config = dict(
    n_layer=15,
    d_model=224,
    n_head=4,
    n_kv_head=2,
    head_dim=64,
    d_mlp=896,
    vocab_size=4096,
    activation='swiglu',
    norm='rmsnorm',
    norm_place='pre',
    norm_eps=1e-06,
    positions='rope',
    rope_base=5620.0,
    rope_fraction=1.0,
    qk_norm=True,
    attn_scale=0.125,
    bias='all',
    tie_embeddings=False,
    parallel_block=False,
    init='trunc',
    init_std_qkv=0.0303,
    init_std_o=0.00518,
    init_std_up=0.0303,
    init_std_down=0.00277,
    optimizer='soap_variant',
    lr=0.00598,
    lr_mult_qkv=0.5,
    beta1=0.95,
    beta2=0.99,
    lr_head=0.0081,
    warmup_steps=38,
    schedule='wsd',
    decay_fraction=0.672,
    decay_shape='pow',
    final_lr_fraction=0.1,
    batch_tokens=65536,
    seq_len=512,
    doc_mask=True,
    train_tokens=199000000,
    steps=3037,
    dataset='wikipedia_en',
)
Each number is 128 + 24 x the weight over its row's rms, rounded and kept within 0 to 255. Layers, rows and columns count from 0. The size above them is the row's rms in percent of the matrix's.

# layer 2 MLP down (transposed), 896x224, rms 0.0746, rows 791-800, columns 112-223
size [ 79 102  66  98 110 103 110  89  79 101]
[[148 147 118 179 141 155 104 132 129 135 115 149 164 104 109 155 137 119 148 169 108 110 146 152 135 155  76 122 123 158  64  86 140 152 120 118 119 154 128 110  66 124  87 141 115 137 137  86  82  97 148  94 115 133 121 125 123 160 146 164 152 147 140 195 136 132 192 137 137 139 154 151 129 104  97 120 153 104 133 110 131 128 138 100 183 143 140 111 168 134 151 123 131 131 101 118 140 125 134 132  97 113 140 143  92 140 109  90 137 166 129 143]
 [108 155 105 137 142 101 143 116 120 170 137 141 107 104 126 145 114 167 133 172 120 163 132 117 140 132 112 116 140 171 154  91 100 129 148 112 141 147  93 126 152 112  94  94  78  99 126 120 153 163 132 149 144 103 163 126 152 131 139 136 141 104 142 136  83 170 123 169 152 161 140 112 158 115 119 107 127 150 159  96 152 128 114 120  98 135 107 103 159 100 100 136 131 183 104 113 124  80 135 137 143 106 146  76 140 139 141  74 106 135 112 104]
 [137 127 113 110 118 105 177 139 137 124 101 122 116 161 146 128 164 125 125  77 118 118 127 198 109 113 106 124  71 112 112 125 146 102 129 116  86 128 140 117 126 147 102 115 117 142 152 112 171 119 120 128 142 154 144 131 149 130 100 112 172 109 118 125 112  99 129 135 124  73 102  84 131 147 161 132  90 136 151 113 166 140 141 174 139 104 151 153  72  95 147 105 126 137 108 111 185 107  96 145  94 118  90 112 169 103 119 109 107 103 140 121]
 [163 124 117 115 124 133 137 125 167 123 136 123 124 136 106 161 100 119 107 135 110 143 170 156 133 121  83 177 139 109 129 132 102 138 100 119 141 149 127 158 132 140 154 161 151 107 134  92 151 148 102 116 100  95  98 127 112 105 124  92 119 135 106  91 138  96 149 129 174 105 101 142 128 137 107 142 104 150  81 149 112 150  98 158 131 104 112 169 108 132 122 152 121 132 122 126 123 127 102 115 120 127  97 120 157 127 121 142 172 121 129 144]
 [102 135 122 156 135 117 131 189 169  65 100 175 104 168 147  84 135 106 100 130 116  84 106 133 141 106 104 175 121 113 126 108 152 140 134 102 100 131 187 172 130 149 109 127 154 154 115 119 130 103 121 113 110  96 106 117  96 108  85 111 145 128 122 125  78 138 155 123 119 148 149 146 142 145 133 104 111 115  95 101 129 108 101  90 149 150 147 127 134 122 139 156 150 151  97 131 111  90 132 102 136 138 144  87  97 106 112 133 130 164 115 129]
 [ 78 118 121 125 128 130 124 104  77 129  88 150 129 173 130 148 119 111  91 157 127 171 131 160 151 131 119 103 138 137 107 113 152  64 104 124 130 149 143 154 118 159 140  96 141 147  81 142 148 161 155 119  99 139 101 147 145 147 138 109 145 174 160 146 100 132 142 131 133 140 158 170 109 150 142 146 133 131 177 123  98  96 138 100 129 132 142 109 122 128 165 148 112 112 138  96 121 166 176 173  96 120  68 128  84 174 103 118 125 139 130 150]
 [135 158 174 103 104 158 143 107 131 153 144 192  95 152 111 125 143 122 139 158  93 105  87 131 141 128 102 124 146 121 111 123 144 153 111 113 114 157 145 109 130 107 203 133 147 100 116 123 119 166 112 127 125 140 153 120 150 118 147 156 131 175 115 141 117 126 127 168 161 120 137 136 143 122 161 116 129 138 150 153 150 117 111 160 148 143 160 201  97 112 101 160  95 160  87 120 102 132 122 128 131 109 138 102 109 168  86 168 132  99 166 112]
 [145 133 149 147 140 116 117 150 108 130 137  92 155  89 147 154 122 139 134 131 171 125  88 157 123 116 138 119 136 182 134 127 150  88 122 138 124 131 118 132 117 117 107 138 152 156 119 129 160  77  93 149 126 128 127 138 120 114 141 129 128  54 111 135 100 141  71 102 187 151 124 148 132 145 125  87 131 129 145 160 152 106 160 166 153 130 152 129 155 117 110 143 140 120 144 159 135 147 126 162 135 100 159 117 116  99 130 125 159 102  95  92]
 [125  96 122 131 128 129 155  83  95  96 144 120 150 162 157 127 101 133 118 117 129 129 110 136  65 158 182 158  92 122 129 109  89 117 155 165 126 130  89 136 139 153 115 111 136 132 134 134  97  98 131 128 150 148 116  87 136  85 130 142 142 125 161 122 100 127 158  88 196 169 114 125 136 147 151 132 124 161 115 145 104 120 164 132 133 160 126 103 118 111 156 158 120 145 122 132  95 181 120 153 128 123 161 101  98 136 113 125 132 147  92 137]
 [158 110 150 125 161 106 192 139 106 100 151  88  95 142  95 111 151 165 106 126 148 124 120 122 122 145 118  99 145 118  78 118 147 127 158  89 126 151 121 143 150 130  95  93 154 152 121 137 131 101 125 179 130 101 102 184 120 100 152 161  75 139 133 120 101 114 152 120 121 148 121 108 130 126 129 180 126 137 105 175 108 102 136 145 117 142 140 179 115 110 166 131 104 116 139 135 110 175 108 173 163 128 143 119 156 167 165 143 137 147 157 166]]
# layer 2 MLP gate, 896x224, rms 0.0832, rows 792-801, columns 112-223
size [114  65  93 115 101 102  83  72  95  91]
[[160 167 169  96 113 121  98 132 158 175 149 154 144 146 111 123  98 117 142 119 170  57 135 108 108 144 126 190 103 121 137 105 137 142 111 103 179 131 139 153 122 126 129  93 132 148 122 155 136 139  90 146 149 134 145 148 125 146 133 136 117 145 144  67  99 106 140 129 159 149 140 144 125 121 145 172 159 140 151 136 145 100 147 128 113 115 117 144 155 136  83 122 151 122 164  93 119 143 175 164 180  86 148 136 145 189 110  82 111 132 145 121]
 [115 119 175 128 129 140 122  95  92 181  93 148 101 146 118 115  92 129 117 103 154 130 109 103 152 115 162 146 119 135 130 125 163 129 123  88 192 146  93 116 126 128  99 143 155 112 150  90 165 135 149 179 121  76 156 134 143 130 139 113 140  84 151  96 122 122 109 173 107 112  97 131 131 113 121 134 124 156 130 176 125 157 114  94 125 143  98 166 109 122 131 155 117  66 105 124 120  95 109 144  90 139 151 158 113 169 123 138 118 149  93 150]
 [140 126 149 129 122 146 143  95 112 171 164 146 139  99 123 138 175 134 160 134 114 117 111  93 125 101 103 133 176 138 146 140 151 146 146  77 116  90 118  92 121 107 118 138 138 133 119 141 123 151  95 123 158 152 143 143  82 165 101 132 141  92 129 111 140 144 135 136 120 142 133 118 138 132 133 103 165 119 179 134 128 155 137  99 150 130 133  70 135 133 119 100 107 109 158 134 117 149 117 162 103 112 158 106 130 142 170 155  87 117 113 129]
 [127 123 172 130 159 128 118  73 152 157 150  90 158  89 116 149 121 117  77 138 147 141  99 146 135 171 144 117 131 169  97 114 121 163 122 153 122 132  86  85 155 123 157 139 122  95 139 167 140 149  93 146 155 167 126 143 146 132 156 107 130 142 137 118 153 124 117 133  98 140 143 147 118 120 177 135 106  86 151 145  99 149 129 124 102 105  82 117 113 114 103 121 155  94 172 138 117 184 144 149 141 144 103 133 163 114 163 166 123 110 160 123]
 [ 93 149 109 108 153 114 148 133  96 133  84 142 120 104 133 122 132 131  98 102 187 160 116 123 124 130 142 153 145 108 113 154 113 106 108 102 167 168 119 138 160 160 125  84 132 150  92 162 140 152 113 152 116 135 113 146 135 132 131  75 153 115  96 143 100  91 140 105 139 112 144 117  80 133 175 131 126 145 135 119 106 125  87 142 144 149 164 125 127 135 162 135  89 110 113 112 141 155 173 129 146 145  90 141  73 120 116 129 152 141 132  93]
 [136 115 143 125 120 146 134 133 138 117  96 163  94 119 151 109 147  91 103 113 120  97  83  97 152 154 118 138 107 147 120 142 176 130  79 151 101 136 134 119 128 141 193 109 126 124 148 139 109 161 131 124 118 183 113 160 157 112 135 102 136 134 100 135 122  96  98 123 169 150 133 117 109  94 172 145 132 120 149 148 125 122 106 158 133 125 162 141 101 121 146 163 122 174 128 148 134 124 121 147 141 161 111 141 124 130 113 174 105  71 150  72]
 [125 162 174 178 145 133 100 108 102 153 125 120 141 106 127 160 109 127  96 119 146 137 139 149 107 142  94 124 116 147 107 145 120 149 132 161 138 136 159 121 144  96 127 167 134 156 131 135 178  87 134 108 110 114 139  61 141 139 131  82 112 144 166 104 169 140 124 155 115 115 144 115 109 140 126 171 150  65  94 118 115 128 132 139  73 142  93 146 145 140 128 121 105 122 105 142 112  89 128 139 126 110 132 129 107  84 120 110  98 150 109  97]
 [135 162 122 151 155  96 127 154 146 144 115  99  67  71 168 138 124 123  95 154 114 126 107 165 156 118 125 119 155 168 106 136 142 164 121 123 127 113 160 176 122 135 128 147 109  98 123 144 143 158 157 149  94 143 109 135 126 134 124 115 109 135  95  57 154 144 113 172  51  94 111 125  94 126 128 124 129  72 107 137 129 124 153 123 128 122 137 151 159 110  98 107 159 132 179 132 130 102 134 100 114 125 120 135 196 146 103 140 154 119 122 147]
 [106 110  83  87 106 108  93  93  82 104 120 170 170 141 145 113 130  88 144 142 160 129 114 120 151 125 121 127 105 152 165 131 122 137 134 119 134 115 114 134 123 144 198 128 100 146 101 101 147 128  75  92 122 152 124 109 148 116 102 134 161 135 136 124 111 105 120  96 115 131 126 112 113 132 172 109 130 144  99 106 124 174 132 164 164  78 122 149 165 114 103 162  92 150 156 166 145 126 149 112 142 114 108 134 112 148 153 100 133 153 127  91]
 [140 114 130 143 141  81 195 128  67 179  98 161 136 150 115 151 108 121 131 113 103 113 124 137 179 148 109 152 108 108 120 121 158 130 153 148 161 134 102 111 141 148 110 121 126 124 129 155 142 189 110 138 114 107 169  97 139 112 101 119 127 132 142 162 149 162 127 157 146 123 105 149  99 132 134 134 116 107 109 140 131  95 114 135 119 121 143 130 131 109 153 168 130 117 120  92 136 142 134 117 114 114 130 136 113 173 118 113 148  95 130 139]]
# layer 2 MLP up, 896x224, rms 0.0833, rows 792-800, columns 112-223
size [109  68  90 115 106 104  77  72 101]
[[107 118  81 188 138 131 168  74 101 137 106  83 123 123 139 129 139 159  94 153 131 172 101 169 106 102  95 118 134 135 113 106 101 111 125 158 124 132 101 158 122 113  98 112 122 105 149 135 150 103 157  92 124 110 115 121 154 126 152 117 118 129 145 145 149 121 154 177 118 169  98  85 139 146  96 114 110 108 136 104 126 127 137 116  77 120 140 127 110 102 162 152 121 173  95 135 159 110  88 130 136 134 133 109 125 113 167 107 123 164 113  96]
 [113 136 102 129 150 134 126 133 175 126 104 135 140 133 144 149 108 146 130 133 112 145 107 165  97 127 112 114 145 121 127 156  92 144 127 191 108 113 140 134 160  89 130 132 140 129 137 147 123  99 141 131 137 172 108 147 166 102 111 110 131 147 130 160  93 105 145  90 144 126 112  94 132 137 125 172 100  95 155 118 100 126 141 129 106 138 188 159 100 105 151  87  93 172 133  99 152 110 145  82 134 123  92 133 193  83 110 134  95 139 122 109]
 [143 107 165  82 117 143 125  98 142 113 132  88  95  88 111 153 177 161 109 180 150 153 163 142 130 139 110 117 162 123 140 150 121 139 113  83 107 110 186 125 102  99 125 138 148 106 152  78 143 129 150  93 120 109 118 112 120 120 109 140 136 130 162 108 116  98 102 107 155  94  92 143  64 173 108  84 124 144 122 127 138 139 144 166 136 143 151 121 136 153 118 118 102 100 157 154 132 108 127 144 117 111 111 136 115  78 110 122 118 118 146 161]
 [137 128  89 137  89 118 154 183  84 104 133 162 106 164 158 110 128 125 151 159 104 142 151  89 101  86 114 150 109 115 137 135 140 108 112 137 143 135 167 170 129 130 114 123 144 144  88  91 118 113 144 135 106  91 153 132 131 146 111 133 129  95 144 156  98 125 146 117 137 131 157 133 136 133 107 124 170 155  85 118 145 114 119 130 138 136 163 105 137 115 144 150 129 145  87 119 139  80 138 108 123  97 170 120 100 114  76 102 152 128  87 113]
 [ 98 156  99 117 136 127 166 103  91 129 116 152 109  89 131 117 145 108  80  94 167 163 115  97 138 140 138 162 160 106 117 152 140  92 106 106 169 142 114 146 129 145 126 108 131 153  89 135 154 149 127 161 123 120 103 141 136 108 137  78 154 128 107 138  84 122 135 106 145 108 163 127  83 117 184 117 135 165 162 110 121 125  94 141 144 153 140  99 105 140 171 115  98 116 113 124 145 139 149 121 102 144 124 135  58 110 125 119 144 114 129  96]
 [155 121 134 146 140 120 136 112 146 123  99 171 105 128 149 129 145  88 123 108 127 115  94  97 173 151 122 130 111 133 126 144 186 121  87 158 112 144 132 124 138 139 171 118 104 132 146 143 110 145 121 124 105 157 113 153 158  90 140 110 135 140  99 131 139  93 104 138 153 143 136 125  98 118 170 129 148 131 137 142 100 138 103 142 110 100 168 128  95 136 159 137 106 160 113 143 145 146 135 132 134 175 111 149 102 124 121 176 116  85 133  78]
 [115 124 142 145 146 127 170 170 113 115 138 103 110  61 141 129 137 108 132 134  81  98 131 132 177 110 163 119 166 124 168 125 162 110 100 122 108 132 113 155 105 142 113 126 172 112 107 118 108 166  90 138 141 150 153 173 127 132 121 160 142  95  86 167 102  85 119  77 162 139 123 116 145 102 122  90  85 166 165 173 158 151 151 167 173 138 168 110 109 131 106 170 146 130 126 133 129 132 112 122 134 160 106 138 136 100 134 137 144 122 130 165]
 [147 105 140 111 121 140 146  88 129  83 165 133 140 136  97 107 139 133 127 125 166 136 138 107  89 156 134 132 113 104 162 126 145 103 123 103 141 135  53 101 130 135 113 124 154 154 147 109 143 110 113 133 143 127 141 131 108 145 119 181 141 135 173 152  97 165 135  74 169 127 129 113 126 146 123 118 130 169 115 129 137  95 114 126 119 140  89 128 132 124 166 164 114 135  90 136  74 174 127 124 136 112 138 131 119  93  89 124 109 126 130 142]
 [141 131 135 146 145 136 110 156 159 122 142  97  44 118 156 128 134 181  96 130 148 106 110  97 121 138  97 107 131  98 128 123 142 149 166 135 145 143 148 139 107 125  79 122 126 130 161 126 114 141 161 154 100  79 148 123 121 128 140 139 113 142 120 119 169 141 121 137 119 150 105 144 162 137 111 151 105 116 131 181 162  84 142 102 115 141 180 145  86 115 113 107 141  89 126  99 158 153 125 149 146 103 126 118 109  96 175 155 115 138 109 109]]